config = dict(
    num_hidden_layers=16,
    hidden_size=224,
    num_attention_heads=7,
    intermediate_size=896,
    rope_fraction=1.0,
    bias='none',
    init='normal',
    lr_mult_qkv=0.4,
    lr_mult_down=1.5,
    lr_head=0.00867,
    decay_fraction=0.786,
    doc_mask=True,
    train_tokens=843900000,
    max_steps=3220,
)
Each number is 50 + 10 x the weight over the matrix's rms, rounded and kept within 0 to 99. Layers, rows and columns count from 0.

# layer 9 attention key, 224x224, rms 0.0767, rows 0-62, columns 112-223
53 51 37 60 45 41 40 61 49 47 64 56 55 67 49 63 49 48 42 56 39 70 59 47 57 51 72 46 51 43 47 50 54 62 61 33 43 48 62 40 42 47 44 50 58 56 35 62 46 52 61 37 66 46 64 56 41 51 53 50 51 39 53 59 55 54 51 50 47 49 55 56 49 53 54 43 46 42 46 52 54 49 48 54 56 42 51 45 43 51 47 51 49 55 33 51 66 64 58 42 49 27 52 44 56 39 45 38 46 45 63 49
37 49 55 53 51 44 48 39 62 42 51 41 50 49 38 51 58 46 43 49 65 42 47 47 61 51 41 56 54 46 56 55 51 49 31 62 53 44 44 37 62 55 57 44 55 45 48 52 75 73 45 39 60 54 53 42 64 47 39 50 50 40 61 52 43 51 42 44 56 35 54 56 48 43 50 44 66 49 47 57 73 47 46 64 49 52 49 59 44 61 48 60 29 60 41 58 48 48 40 36 58 44 55 39 67 45 39 40 50 52 61 63
60 43 35 54 51 56 54 43 65 39 57 59 44 47 54 21 47 47 52 34 47 42 58 57 45 34 33 62 46 84 54 48 37 28 53 70 56 50 47 59 65 49 59 41 65 36 46 39 45 51 46 54 55 70 24 39 64 61 50 33 36 65 21 66 39 59 49 52 61 74 52 71 25 56 45 43 39 56 58 48 36 41 42 44 51 42 63 61 35 50 52 46 54 47 57 51 59 52 52 67 55 79 61 36 47 80 54 42 43 58 43 50
47 53 42 58 35 61 61 40 56 38 40 64 48 58 51 35 40 56 47 24 35 62 43 43 49 57 41 49 45 40 32 40 43 43 74 41 68 50 63 48 48 44 62 42 46 37 45 53 36 33 61 57 53 50 55 40 48 53 66 49 37 66 44 42 32 38 45 51 37 61 53 52 45 58 53 32 45 44 62 37 56 62 54 47 48 50 48 59 59 50 50 52 40 38 67 51 46 46 72 49 48 52 48 39 40 33 63 60 54 40 59 37
64 61 48 71 36 42 51 45 46 37 36 50 50 49 68 50 32 46 56 54 50 44 47 62 46 28 41 56 60 40 34 46 41 55 46 55 61 63 53 49 41 63 55 62 60 40 40 42 35 43 57 43 55 57 37 56 47 45 64 50 43 36 61 24 56 45 57 58 35 72 49 41 37 52 49 71 44 71 43 48 65 36 48 54 41 56 43 55 42 51 57 36 48 55 52 54 60 46 54 51 57 60 56 31 37 29 52 59 46 48 48 50
47 51 53 48 62 46 61 55 42 66 68 38 66 32 60 44 51 51 55 57 52 54 67 47 45 63 57 68 53 51 49 54 56 46 53 53 42 48 45 56 53 52 46 46 52 52 50 52 28 22 50 52 50 45 52 44 44 44 52 50 45 29 45 60 61 49 52 52 55 36 42 33 39 48 59 58 56 52 38 40 62 70 44 48 58 56 42 50 50 50 45 46 65 39 48 54 54 54 63 62 45 52 46 44 55 47 53 45 35 42 54 55
50 36 50 36 40 57 44 43 57 54 50 48 52 63 52 51 52 58 71 33 37 47 31 53 49 49 54 52 40 50 58 34 51 67 36 52 40 49 56 51 42 46 55 61 63 53 46 48 42 74 50 53 42 59 57 54 42 56 50 48 46 53 44 55 44 48 51 37 62 67 47 48 61 60 52 36 35 59 47 43 39 42 60 59 48 48 37 58 65 66 55 25 38 51 56 59 50 46 35 42 32 56 48 46 59 46 48 33 38 58 45 54
40 53 55 49 30 34 40 64 42 52 44 70 47 48 24 45 45 52 58 37 37 51 38 52 49 63 58 39 59 59 48 38 57 71 43 49 57 54 59 39 56 40 51 64 54 52 46 30 47 49 40 34 55 42 57 37 71 45 50 52 43 47 57 46 44 48 54 64 54 36 61 59 40 65 54 35 72 45 68 47 61 46 54 35 65 58 51 65 71 55 54 31 31 38 45 45 58 53 46 56 71 44 46 52 40 39 51 53 44 59 49 60
41 44 32 57 38 49 51 58 48 40 34 40 51 62 21 46 65 47 52 49 54 44 57 66 45 55 49 57 58 58 54 53 46 60 44 57 46 52 58 63 38 60 62 66 42 45 49 43 65 64 40 65 53 57 51 41 54 64 45 31 53 57 60 48 52 44 55 58 62 53 43 43 55 41 51 57 52 38 42 50 48 36 45 62 46 57 62 48 47 39 73 69 42 53 33 67 53 58 42 40 59 53 61 49 57 52 43 38 52 50 39 49
65 43 45 45 43 53 48 46 56 36 48 55 47 53 35 50 26 41 37 39 33 57 52 66 49 34 54 51 41 55 64 39 58 43 47 48 64 60 49 44 63 46 43 50 47 57 65 58 44 38 55 53 51 54 28 55 47 67 55 60 61 48 42 54 43 49 36 65 65 43 36 49 45 55 43 49 51 56 36 60 54 08 43 76 52 49 58 51 51 52 46 33 53 39 41 50 47 41 51 43 51 50 53 29 71 47 37 60 54 68 56 55
52 49 54 48 38 69 53 51 34 78 50 60 63 47 43 36 49 49 55 49 35 63 38 68 63 61 66 55 54 61 46 54 57 45 42 44 46 41 48 49 46 56 48 67 54 47 60 53 54 47 65 52 54 52 54 53 72 62 66 56 61 31 51 53 46 59 38 54 54 52 70 50 62 61 49 62 48 39 63 54 58 56 67 57 46 50 36 51 65 69 28 51 58 72 51 52 38 41 29 35 79 58 59 46 48 49 45 58 34 73 56 53
47 61 59 49 38 48 58 37 63 41 53 41 56 59 56 59 57 57 52 49 62 31 49 43 51 47 37 52 36 59 45 50 49 52 40 37 45 40 55 46 38 20 47 52 46 45 57 43 70 55 43 64 48 31 64 55 55 49 31 46 60 73 72 53 49 50 72 40 60 41 52 25 42 54 52 50 41 49 46 39 55 32 45 55 58 62 42 44 50 50 48 69 63 48 42 44 57 35 34 54 37 34 40 59 56 55 49 40 31 50 37 60
46 50 48 52 48 47 35 47 81 35 44 57 44 41 52 58 60 50 58 57 40 40 58 52 44 58 46 44 56 40 36 43 50 36 31 21 40 52 40 35 35 63 33 45 39 53 46 36 43 53 44 52 46 55 54 52 20 73 51 56 37 39 63 58 53 39 61 51 56 60 50 51 43 41 44 48 52 54 56 75 47 30 54 52 60 46 57 51 56 39 49 48 56 56 31 41 55 46 32 50 36 48 53 40 40 25 51 62 54 50 40 47
54 49 60 59 58 33 62 66 46 57 52 52 43 63 56 57 53 36 40 51 59 55 37 49 54 64 57 67 56 45 31 37 63 54 50 22 51 53 61 47 37 61 62 43 53 53 56 46 45 55 60 57 52 38 39 35 50 62 69 37 50 51 63 46 48 49 50 48 43 66 42 64 33 54 41 23 30 56 57 61 60 48 48 38 54 36 48 45 66 31 46 48 48 43 54 40 66 54 47 43 46 62 43 55 63 44 39 58 30 54 51 51
51 48 37 24 48 54 50 53 59 50 51 36 51 54 50 57 42 50 71 61 48 47 66 43 46 38 67 48 45 33 39 45 38 61 55 51 56 56 54 52 38 42 44 33 48 29 58 54 64 45 27 56 58 60 44 37 51 41 49 58 27 40 56 59 70 35 42 65 37 49 36 59 60 50 29 50 48 59 34 45 56 20 61 66 54 65 58 62 49 56 45 73 48 60 58 48 43 40 49 41 55 47 51 60 57 59 34 47 53 41 64 53
52 56 52 51 42 49 55 60 48 53 50 59 55 40 42 39 33 58 39 53 64 60 53 36 32 52 62 54 51 34 53 42 46 48 53 52 43 43 49 53 46 43 49 39 46 55 72 43 53 44 35 58 66 34 54 61 38 30 48 54 62 50 43 69 37 47 51 52 34 41 49 44 41 50 49 45 60 47 45 34 45 76 48 29 56 35 50 44 40 41 36 19 57 40 62 46 48 44 34 43 49 49 32 61 54 47 45 37 32 46 30 57
56 51 41 50 55 48 61 54 50 55 39 74 51 53 62 31 43 65 52 53 32 55 44 38 62 53 44 63 44 60 56 58 36 44 52 34 59 51 55 58 55 54 52 38 60 50 58 48 43 45 57 61 44 50 22 62 51 50 57 44 46 48 36 57 62 54 46 47 34 58 43 59 51 55 48 50 43 57 49 46 55 56 43 34 47 55 52 54 76 58 41 49 56 47 49 51 46 39 76 54 55 74 51 42 47 41 66 74 52 40 53 43
52 51 48 54 38 54 46 62 54 29 52 49 49 35 40 61 57 40 42 27 65 45 66 58 41 44 52 64 62 43 52 46 45 65 67 52 45 42 50 40 41 54 52 47 50 51 42 48 43 53 51 50 69 46 63 53 47 45 49 64 66 55 57 58 51 48 69 54 51 43 58 53 35 35 45 63 57 54 45 53 59 46 58 57 58 52 55 55 41 45 56 55 33 65 50 66 61 58 38 43 38 35 53 52 62 53 39 37 54 42 65 50
47 34 37 40 35 42 47 36 57 48 43 57 43 52 36 39 64 57 37 54 53 40 49 53 39 38 48 39 43 47 54 44 50 60 53 57 52 58 52 60 42 51 49 57 44 33 49 51 60 74 35 52 62 40 75 47 36 47 34 60 45 53 50 37 46 35 52 60 51 52 52 36 51 35 49 67 60 48 42 54 49 44 39 55 42 36 49 48 39 62 57 56 38 57 41 51 50 59 43 38 50 45 59 38 55 46 52 25 52 38 58 64
52 53 57 58 49 48 41 46 45 49 38 50 57 44 40 58 34 63 55 51 39 60 52 49 48 47 33 43 47 40 52 49 48 52 38 54 57 39 44 58 53 39 48 37 61 46 61 47 65 41 51 44 45 53 31 48 52 56 47 49 43 44 59 52 57 54 57 51 42 42 43 47 52 67 49 58 45 50 37 51 39 46 44 36 49 63 52 57 38 50 65 51 66 42 64 62 60 52 55 66 41 50 40 67 46 51 42 61 39 58 34 46
52 61 52 49 47 61 51 32 44 55 49 54 52 34 61 44 33 51 49 47 45 44 48 43 43 59 47 42 44 51 40 51 57 39 41 45 58 46 58 60 56 39 40 55 38 63 52 49 43 32 50 53 42 37 36 47 64 44 46 41 44 60 50 62 65 44 49 50 48 54 55 43 49 67 34 48 50 52 54 37 27 60 61 53 51 46 40 52 44 59 42 40 55 27 59 37 53 57 51 69 52 54 38 59 47 59 38 51 53 48 66 44
50 42 43 56 46 52 46 37 43 33 43 50 60 46 42 39 41 57 47 46 49 60 33 52 39 52 44 51 56 47 39 55 66 61 53 67 47 43 49 57 43 49 47 41 51 38 54 42 60 48 55 51 50 53 59 52 38 50 53 59 48 56 41 40 44 41 54 55 62 59 66 50 52 43 40 53 51 71 44 28 60 51 46 44 44 49 44 61 52 51 53 16 58 44 57 80 53 52 50 53 48 53 58 33 51 42 50 41 51 54 41 52
58 55 79 35 57 71 50 54 48 38 41 54 64 64 53 56 67 57 48 44 53 64 37 53 58 68 76 38 35 48 66 48 49 54 51 41 74 42 42 52 36 38 56 43 47 44 33 59 46 46 48 64 50 32 66 62 67 53 66 46 55 43 68 45 46 44 63 37 28 35 59 49 65 56 51 60 55 41 69 60 47 59 68 40 54 55 50 25 43 59 52 52 51 66 38 46 51 42 47 48 61 52 37 71 61 56 59 62 57 58 59 63
69 48 59 70 55 44 45 56 68 56 50 35 57 63 60 52 59 43 47 63 45 45 59 54 53 50 66 54 35 65 51 63 44 64 53 49 43 58 62 37 40 45 38 48 53 54 45 66 61 69 46 68 47 46 65 64 48 37 41 57 58 26 63 52 63 47 52 41 71 49 60 49 52 46 53 47 38 50 60 50 48 43 67 34 46 37 57 42 55 32 29 55 46 55 57 55 47 41 31 52 56 54 29 42 49 44 57 43 47 53 67 50
54 49 58 44 62 43 42 51 40 57 36 50 51 34 51 44 45 53 30 44 43 43 56 44 52 41 56 49 47 48 56 52 51 47 40 50 37 45 36 53 52 61 60 54 51 49 57 46 39 43 51 50 52 58 49 50 57 52 57 53 49 41 43 35 61 49 57 57 41 47 43 43 50 56 54 50 41 42 54 53 53 36 47 38 45 62 41 45 56 56 55 47 56 57 46 41 51 50 45 48 50 42 29 60 47 44 49 47 39 49 21 54
48 45 68 54 37 47 52 54 57 51 64 50 44 43 52 58 61 55 45 62 52 37 44 30 44 54 51 41 41 36 57 56 51 50 56 43 57 56 53 49 52 44 58 50 43 65 51 46 43 46 49 53 60 44 52 57 55 30 55 44 45 57 57 51 62 54 53 53 49 45 44 41 52 44 50 53 48 47 44 54 32 48 52 54 51 59 45 55 52 63 56 43 54 50 64 65 53 48 50 61 44 55 45 59 35 61 47 46 65 43 59 49
44 59 56 54 46 50 42 47 59 37 54 63 51 44 68 58 45 54 40 47 45 46 50 61 54 58 47 52 41 53 58 62 34 55 57 47 52 42 60 58 55 56 55 48 48 39 58 75 41 54 52 47 56 55 64 48 49 63 47 50 39 30 46 38 41 26 53 45 67 58 45 51 63 59 52 53 64 56 42 61 59 40 68 41 53 65 45 51 64 52 35 51 51 32 65 50 65 68 46 36 60 59 56 57 47 44 35 51 65 38 63 39
47 70 48 46 41 55 49 62 59 49 53 52 52 36 55 48 48 53 42 56 43 60 58 46 43 51 55 57 60 34 47 38 39 56 50 72 51 42 48 48 54 59 49 17 40 40 52 47 63 44 49 32 53 55 44 47 46 54 50 52 44 37 54 43 47 44 44 43 42 53 55 42 54 56 49 47 53 42 57 22 64 45 56 30 61 60 40 60 55 45 48 65 53 40 53 58 52 59 54 60 64 50 41 51 55 64 60 58 52 46 44 50
54 53 48 58 59 41 49 49 52 67 62 50 34 61 44 54 51 54 43 47 44 39 60 42 55 60 55 47 57 58 57 58 49 54 41 73 56 55 48 45 48 48 58 62 45 51 58 35 48 47 56 43 44 42 47 54 52 46 42 41 50 39 47 38 69 50 54 57 59 57 61 41 67 49 59 59 46 51 47 54 48 40 58 54 44 52 50 52 60 52 54 57 47 34 59 53 55 48 73 52 39 63 70 25 49 49 51 53 32 52 47 33
59 62 43 68 49 39 55 45 45 46 49 43 52 45 64 53 47 47 53 55 44 49 40 61 50 51 53 56 47 44 42 30 56 57 45 63 63 63 50 49 61 50 53 55 44 43 62 40 49 45 52 27 48 43 49 40 61 59 71 43 40 35 54 50 56 50 60 51 58 61 48 55 61 51 74 59 48 54 54 50 38 64 54 34 52 48 60 54 43 54 45 43 54 38 62 59 55 38 33 58 37 43 29 45 49 68 61 53 53 60 47 55
35 45 53 68 49 35 57 59 42 63 60 77 49 53 47 57 51 48 57 52 48 50 42 41 40 56 49 60 63 40 37 63 55 47 60 40 49 49 56 62 63 39 49 31 63 59 40 49 33 50 57 63 49 54 36 40 55 55 57 49 39 53 46 29 56 53 56 55 39 39 50 45 73 57 51 54 45 58 44 56 59 49 36 56 40 43 60 55 48 54 54 49 48 38 44 52 41 56 60 46 50 36 60 35 42 50 59 48 59 55 53 49
46 35 84 60 44 52 58 38 41 59 30 71 35 61 63 44 45 52 52 49 49 51 43 54 44 51 42 56 36 40 55 46 58 45 43 40 34 47 40 53 46 49 52 43 31 58 55 43 46 61 46 54 47 32 69 59 53 40 48 47 59 67 37 35 28 65 31 51 67 48 69 61 24 51 41 46 54 54 49 62 45 47 38 37 46 60 61 51 56 52 50 59 48 52 40 66 36 58 46 51 38 51 48 35 41 40 56 42 46 67 50 67
46 45 48 53 56 33 54 41 51 34 57 47 51 58 55 60 60 47 54 49 38 38 51 45 61 47 34 50 53 55 66 48 52 40 50 66 57 50 61 63 41 46 56 59 44 48 51 56 49 46 49 41 47 50 62 51 57 41 45 42 55 62 41 45 47 60 43 40 47 44 50 53 62 50 43 49 45 55 57 44 49 47 50 52 49 45 54 46 54 35 54 56 57 49 44 55 54 55 49 54 51 51 43 59 61 56 59 57 39 48 55 53
38 34 63 48 44 37 63 55 47 61 50 55 47 51 49 45 44 51 37 30 54 39 35 41 47 57 57 45 53 47 49 58 50 71 44 44 65 49 41 33 46 49 50 47 59 56 67 52 61 44 67 71 37 39 33 55 55 59 58 51 46 38 54 58 57 40 49 56 52 58 45 56 55 43 47 59 48 58 49 43 31 51 50 49 48 49 60 46 63 50 45 47 48 44 52 46 40 41 52 44 56 49 46 56 42 44 57 53 50 59 57 63
47 41 66 45 49 51 50 39 40 44 44 39 41 38 45 46 43 49 45 47 46 59 51 55 56 44 44 49 49 52 55 55 47 48 51 57 61 47 49 28 50 61 49 57 51 38 49 52 51 47 55 51 50 56 53 37 65 54 55 54 41 44 54 49 46 45 58 64 43 57 52 70 56 55 46 46 46 41 52 39 52 61 52 59 41 56 41 58 45 47 49 45 59 55 57 40 53 44 46 52 46 46 46 48 53 48 52 44 42 55 53 57
45 53 58 47 24 34 52 46 59 36 36 51 33 66 43 46 49 56 34 50 31 52 62 52 61 46 44 39 47 44 50 50 57 55 47 36 34 45 45 38 36 42 59 35 48 45 41 51 69 47 49 45 57 59 46 54 61 50 47 57 57 34 49 62 37 49 38 75 17 40 50 63 41 50 63 55 69 47 60 57 40 41 64 61 24 76 36 49 51 37 36 37 53 42 60 47 45 58 53 42 55 52 47 38 48 47 33 42 47 76 60 61
61 40 64 49 40 53 65 50 52 52 40 71 51 61 37 56 52 60 43 62 39 76 77 47 67 56 25 63 49 30 35 54 65 59 52 57 55 48 58 30 27 49 60 52 67 47 37 46 42 60 67 61 44 57 40 74 52 40 51 53 47 41 42 82 64 50 46 56 47 51 58 56 62 52 46 53 41 49 45 54 53 59 43 32 42 64 44 55 59 66 63 39 45 40 54 47 52 58 60 71 62 42 36 50 57 63 26 46 34 39 68 55
50 55 56 56 43 43 54 60 60 42 47 56 45 51 53 46 61 57 47 43 56 48 50 38 64 54 58 51 47 43 48 49 53 35 48 46 43 47 32 42 51 52 49 51 62 54 43 51 47 57 63 54 55 51 58 47 45 39 40 48 36 37 57 51 49 55 50 47 47 40 46 40 57 45 53 52 39 61 54 45 57 65 52 43 54 51 65 51 55 44 53 48 66 42 51 44 38 55 55 46 41 41 46 55 34 49 41 53 55 44 58 41
49 46 46 42 45 46 38 83 47 71 53 22 45 56 54 57 49 37 47 41 70 32 38 44 54 40 71 43 46 55 39 42 50 40 60 40 50 62 46 70 37 65 66 44 50 62 51 55 55 59 37 56 39 58 57 47 32 50 61 76 46 69 67 43 48 63 43 54 49 46 46 51 52 38 50 53 49 35 63 40 52 51 51 75 66 33 48 34 37 56 53 57 51 76 47 44 24 57 48 53 34 56 50 44 36 45 83 50 66 49 39 53
49 56 47 47 34 56 41 40 53 40 43 68 53 45 48 52 57 46 48 40 39 55 51 52 57 68 57 32 47 78 39 54 51 53 35 61 61 44 52 35 51 54 39 58 50 50 40 42 47 40 60 41 55 44 36 53 42 52 48 38 48 43 49 38 43 54 56 57 62 49 46 49 50 36 51 54 69 58 46 53 54 55 56 40 56 58 49 66 56 33 39 40 48 46 53 53 72 56 64 53 57 54 49 54 65 64 52 50 41 49 46 50
44 50 43 47 35 55 44 57 56 41 44 47 46 45 25 65 51 46 55 56 49 63 53 56 40 58 47 45 47 56 55 32 49 63 58 48 37 53 47 65 55 50 46 45 47 48 47 46 53 50 54 31 60 53 54 66 46 45 48 47 46 32 43 58 72 33 47 53 35 54 38 47 50 49 46 36 42 57 40 53 40 39 43 61 53 59 53 43 44 54 50 50 49 50 51 58 42 37 51 39 39 56 49 61 49 54 55 54 49 48 59 41
66 42 76 37 51 49 71 56 42 64 42 53 51 49 39 44 47 47 57 50 41 53 38 57 54 67 36 75 48 25 37 59 60 65 38 58 47 46 68 50 53 47 12 55 53 36 41 43 63 47 33 54 50 40 46 45 56 38 42 40 35 48 58 63 51 44 42 53 42 47 43 60 57 61 44 35 61 55 53 52 37 61 54 26 32 47 21 68 54 35 56 53 26 23 51 51 74 42 67 58 70 69 58 48 43 41 43 58 38 53 63 55
50 42 58 48 41 58 44 58 54 51 42 58 55 60 49 44 59 44 41 44 49 53 60 45 36 24 39 51 51 57 55 90 55 55 72 51 53 48 41 55 43 37 42 49 30 41 65 56 68 46 37 54 53 39 74 68 55 31 45 44 49 65 47 62 41 37 31 40 38 64 33 72 36 33 42 39 55 37 47 56 45 71 50 63 62 26 46 40 65 53 49 53 79 67 55 40 43 46 57 39 46 49 36 67 42 38 60 55 44 48 35 49
52 55 36 55 64 62 61 25 42 41 49 61 64 72 53 39 57 54 51 35 45 60 41 56 66 63 46 46 58 54 59 43 49 42 33 51 54 57 54 55 60 39 27 39 52 53 56 62 45 44 54 48 50 52 36 44 42 49 48 44 46 52 53 59 59 46 49 49 57 40 41 42 61 49 42 45 38 49 47 48 55 50 51 48 42 46 69 54 44 37 29 50 29 51 67 54 68 39 39 54 39 56 25 50 52 61 56 40 40 50 69 59
63 44 39 32 38 49 66 56 46 25 40 48 39 35 59 49 28 63 52 55 49 28 41 60 40 44 53 52 48 39 59 46 57 37 32 53 60 56 56 45 35 51 75 42 23 48 44 39 78 51 59 39 38 47 28 55 75 25 39 38 49 83 44 38 61 37 45 36 44 50 58 47 35 44 39 55 59 66 66 36 53 50 61 64 50 48 44 46 47 45 40 49 61 49 43 66 47 38 34 41 63 43 66 42 33 20 65 64 48 49 54 57
58 65 43 50 41 56 46 69 31 74 47 48 46 56 58 49 40 59 64 48 53 64 52 47 89 50 74 35 50 38 36 46 54 50 53 62 68 41 55 51 42 55 37 38 58 44 61 65 41 63 46 45 45 34 45 46 39 30 39 65 46 62 62 55 37 59 62 61 48 59 42 60 45 62 56 44 62 51 61 53 37 36 42 27 43 59 54 44 51 34 36 86 38 51 42 34 28 49 39 54 64 63 52 55 65 31 57 48 42 51 38 50
52 48 53 33 46 46 64 54 48 71 46 60 49 68 52 54 54 58 71 52 51 57 60 33 55 43 69 54 42 63 49 41 48 52 46 33 56 69 51 56 36 51 64 44 52 69 39 48 72 48 65 51 55 43 68 36 44 35 54 15 63 49 55 45 51 45 58 42 53 33 56 32 24 52 39 44 43 58 57 45 80 66 41 66 47 48 52 54 54 83 41 21 60 51 47 58 45 46 57 42 44 29 52 34 47 57 50 59 46 43 44 50
26 34 51 44 35 44 47 35 56 45 55 59 46 44 38 50 54 52 56 46 34 27 43 51 58 52 57 76 70 66 49 31 51 39 42 31 43 62 57 58 63 43 40 33 35 37 55 40 41 65 45 44 49 46 43 38 67 52 52 34 41 44 58 49 28 63 47 30 59 46 63 54 66 72 49 39 36 46 57 51 52 52 52 45 49 59 54 60 46 59 66 41 70 61 66 61 66 35 50 51 56 65 42 58 50 72 50 64 23 43 68 50
34 64 47 48 53 52 58 43 71 42 65 57 47 53 47 41 56 49 45 49 52 46 41 45 40 51 32 62 58 50 51 60 51 60 42 50 48 42 73 57 43 50 50 50 51 62 49 42 63 47 48 53 50 57 47 54 60 51 71 45 51 63 45 46 36 55 42 47 59 49 45 32 41 56 44 49 47 55 52 56 40 44 48 66 46 35 40 49 51 49 47 52 50 46 61 57 56 48 46 55 61 38 48 46 50 60 44 48 50 44 38 55
56 51 54 47 47 36 49 57 42 54 52 43 53 43 57 47 57 57 43 55 50 36 59 41 65 56 63 29 44 53 40 34 64 51 60 47 47 56 31 62 48 42 51 63 49 45 51 52 41 47 49 44 50 41 51 54 39 47 42 56 60 60 54 49 49 51 56 44 54 56 45 38 46 51 40 39 49 50 47 43 45 44 43 46 53 49 50 48 43 63 55 53 34 39 51 46 35 58 39 53 60 56 67 46 58 57 61 44 65 49 50 49
51 52 58 64 58 40 49 51 45 54 59 52 55 52 45 47 40 59 42 45 46 49 55 52 55 43 42 62 44 43 57 46 46 56 42 45 64 56 34 44 42 43 55 48 48 37 63 56 45 37 35 51 49 48 51 45 45 26 46 55 46 45 52 67 45 37 66 48 50 60 42 60 43 51 49 62 55 48 49 25 39 53 48 54 45 49 52 54 50 57 60 52 35 49 68 50 40 53 57 67 51 39 56 59 56 46 60 32 58 48 53 56
49 47 57 42 53 55 47 46 70 46 50 41 49 51 47 56 52 52 50 56 46 48 49 57 46 64 42 50 46 66 62 46 53 53 42 45 48 51 57 36 52 49 35 35 34 50 53 65 53 52 50 64 53 44 64 38 59 41 54 51 52 44 56 51 49 57 57 44 54 53 46 40 52 70 53 58 55 49 49 56 54 46 48 49 48 59 49 52 36 57 52 42 36 50 53 59 71 44 48 39 44 43 58 47 57 54 51 46 49 49 56 40
50 54 54 50 55 40 48 54 61 40 53 49 47 50 40 64 56 50 61 59 59 56 53 52 45 55 53 55 58 63 53 51 44 51 49 52 46 37 48 46 62 57 59 40 54 56 49 54 57 56 60 52 45 62 51 36 34 64 44 43 47 31 36 31 44 42 63 46 61 50 50 46 48 46 53 51 64 56 53 52 22 41 56 55 47 55 60 43 40 36 32 67 46 40 49 65 46 50 45 39 43 56 41 46 63 56 66 58 51 62 56 67
49 46 44 54 62 45 35 51 36 69 53 33 34 51 53 55 55 33 50 41 53 38 42 55 35 48 65 52 59 46 70 51 42 54 52 59 46 51 39 76 62 62 57 52 50 57 57 44 65 53 54 56 48 45 76 41 35 50 44 67 76 63 48 31 32 56 59 50 59 37 74 46 60 41 57 55 52 43 61 62 49 39 58 75 59 43 60 30 39 45 40 74 48 73 27 56 24 55 35 19 40 56 38 35 56 50 59 50 55 64 48 39
53 51 53 60 51 50 55 58 44 49 48 44 40 47 49 63 44 54 49 47 44 46 41 63 50 48 56 47 62 44 43 60 45 58 58 45 69 45 46 50 56 50 50 58 55 63 44 58 49 51 62 57 44 53 61 65 65 34 61 49 52 49 51 51 44 58 55 49 36 45 56 44 48 45 50 58 50 44 51 58 39 56 41 53 50 36 46 34 56 33 70 56 55 52 44 51 34 50 53 49 37 63 47 55 41 62 41 54 58 58 65 51
47 35 35 55 60 53 34 56 45 57 56 35 44 58 47 60 45 44 54 57 67 37 57 57 48 36 49 39 42 64 61 42 36 43 60 42 31 48 39 61 49 65 65 53 43 40 57 50 57 64 66 55 44 40 68 39 45 49 56 64 66 53 52 52 49 48 62 59 53 44 66 55 52 48 56 55 32 35 59 45 63 40 64 84 58 38 63 37 25 50 40 52 53 69 35 56 28 53 39 39 62 45 55 31 47 45 67 48 47 44 49 53
37 32 66 36 59 40 43 53 41 79 44 40 37 48 62 59 36 56 34 42 49 45 51 37 43 43 57 36 44 33 36 66 57 53 47 49 62 54 47 50 42 39 41 55 54 46 19 45 45 63 51 39 59 61 60 56 51 32 43 68 47 57 59 49 31 64 28 54 59 45 52 62 41 37 44 56 38 48 43 61 46 67 60 55 46 28 45 64 50 45 78 50 82 54 30 42 32 68 67 63 57 46 67 45 35 67 49 53 76 61 39 30
61 44 28 48 46 43 49 41 60 60 43 37 47 40 49 38 43 58 70 50 59 51 46 53 50 53 56 56 56 73 47 37 51 55 51 43 53 48 59 50 44 67 41 49 46 55 44 40 52 50 50 43 58 56 44 35 48 80 48 67 36 60 67 52 45 56 57 53 59 56 53 57 50 54 56 32 53 47 50 56 34 45 51 50 53 55 54 69 37 59 47 51 38 50 49 59 42 48 42 51 51 48 40 46 61 49 45 57 35 67 52 50
46 49 14 59 56 66 46 41 44 56 47 49 29 36 68 55 54 53 28 46 78 54 55 62 53 37 44 59 61 54 35 52 46 61 66 52 62 43 20 64 50 57 53 38 50 45 52 37 56 55 47 54 46 51 47 46 40 70 53 67 54 59 67 64 54 41 68 34 73 54 56 48 57 28 49 43 65 45 56 58 57 38 51 73 58 31 50 41 58 41 63 49 44 51 44 48 37 43 45 57 43 43 55 39 58 38 52 42 62 82 48 48
51 78 20 64 53 49 40 50 41 58 65 38 46 47 64 56 55 34 34 46 74 74 28 73 47 54 62 46 45 74 44 23 29 41 43 53 60 41 45 54 57 68 55 33 54 54 52 62 27 68 54 53 33 42 48 48 24 56 53 57 41 75 56 20 52 39 23 35 31 63 55 45 49 41 53 63 31 57 65 80 56 19 45 55 56 41 49 46 44 45 26 67 36 52 39 59 65 48 26 43 43 43 23 44 53 48 78 49 71 71 57 53
50 55 34 62 60 60 51 40 29 46 42 52 53 57 45 48 40 45 53 36 53 50 37 47 61 29 37 59 67 14 36 69 57 59 26 38 63 45 49 44 47 54 70 55 50 50 61 25 46 48 41 69 52 61 52 55 43 83 50 57 54 55 53 49 48 75 39 64 55 43 56 26 71 66 56 42 42 41 35 39 32 63 70 55 59 59 43 43 47 71 42 65 55 25 41 48 44 33 37 60 61 29 56 44 62 47 30 45 42 61 55 35
47 54 44 44 57 67 56 41 60 57 60 55 49 33 51 70 49 58 64 60 41 43 63 50 64 63 60 54 49 39 57 69 55 36 40 71 35 59 50 33 61 51 19 35 67 57 53 42 45 53 57 48 37 56 27 67 24 58 43 83 47 52 58 58 37 46 45 43 45 55 41 57 53 40 47 45 45 43 46 58 37 57 53 48 65 43 46 49 59 46 53 49 77 46 61 39 65 52 50 49 38 59 53 63 61 43 45 70 52 49 42 69
46 47 44 42 48 35 37 65 55 43 56 54 52 53 50 78 70 37 65 62 31 34 43 65 57 57 72 38 56 41 45 33 52 40 63 33 54 58 61 54 63 29 29 36 49 41 40 51 43 53 45 50 47 43 25 43 38 65 46 34 57 33 59 41 59 32 36 53 48 63 71 58 24 37 48 59 37 40 45 55 56 47 54 57 41 29 53 56 31 36 57 44 77 64 51 50 54 42 43 50 61 57 26 73 53 47 67 43 73 43 65 54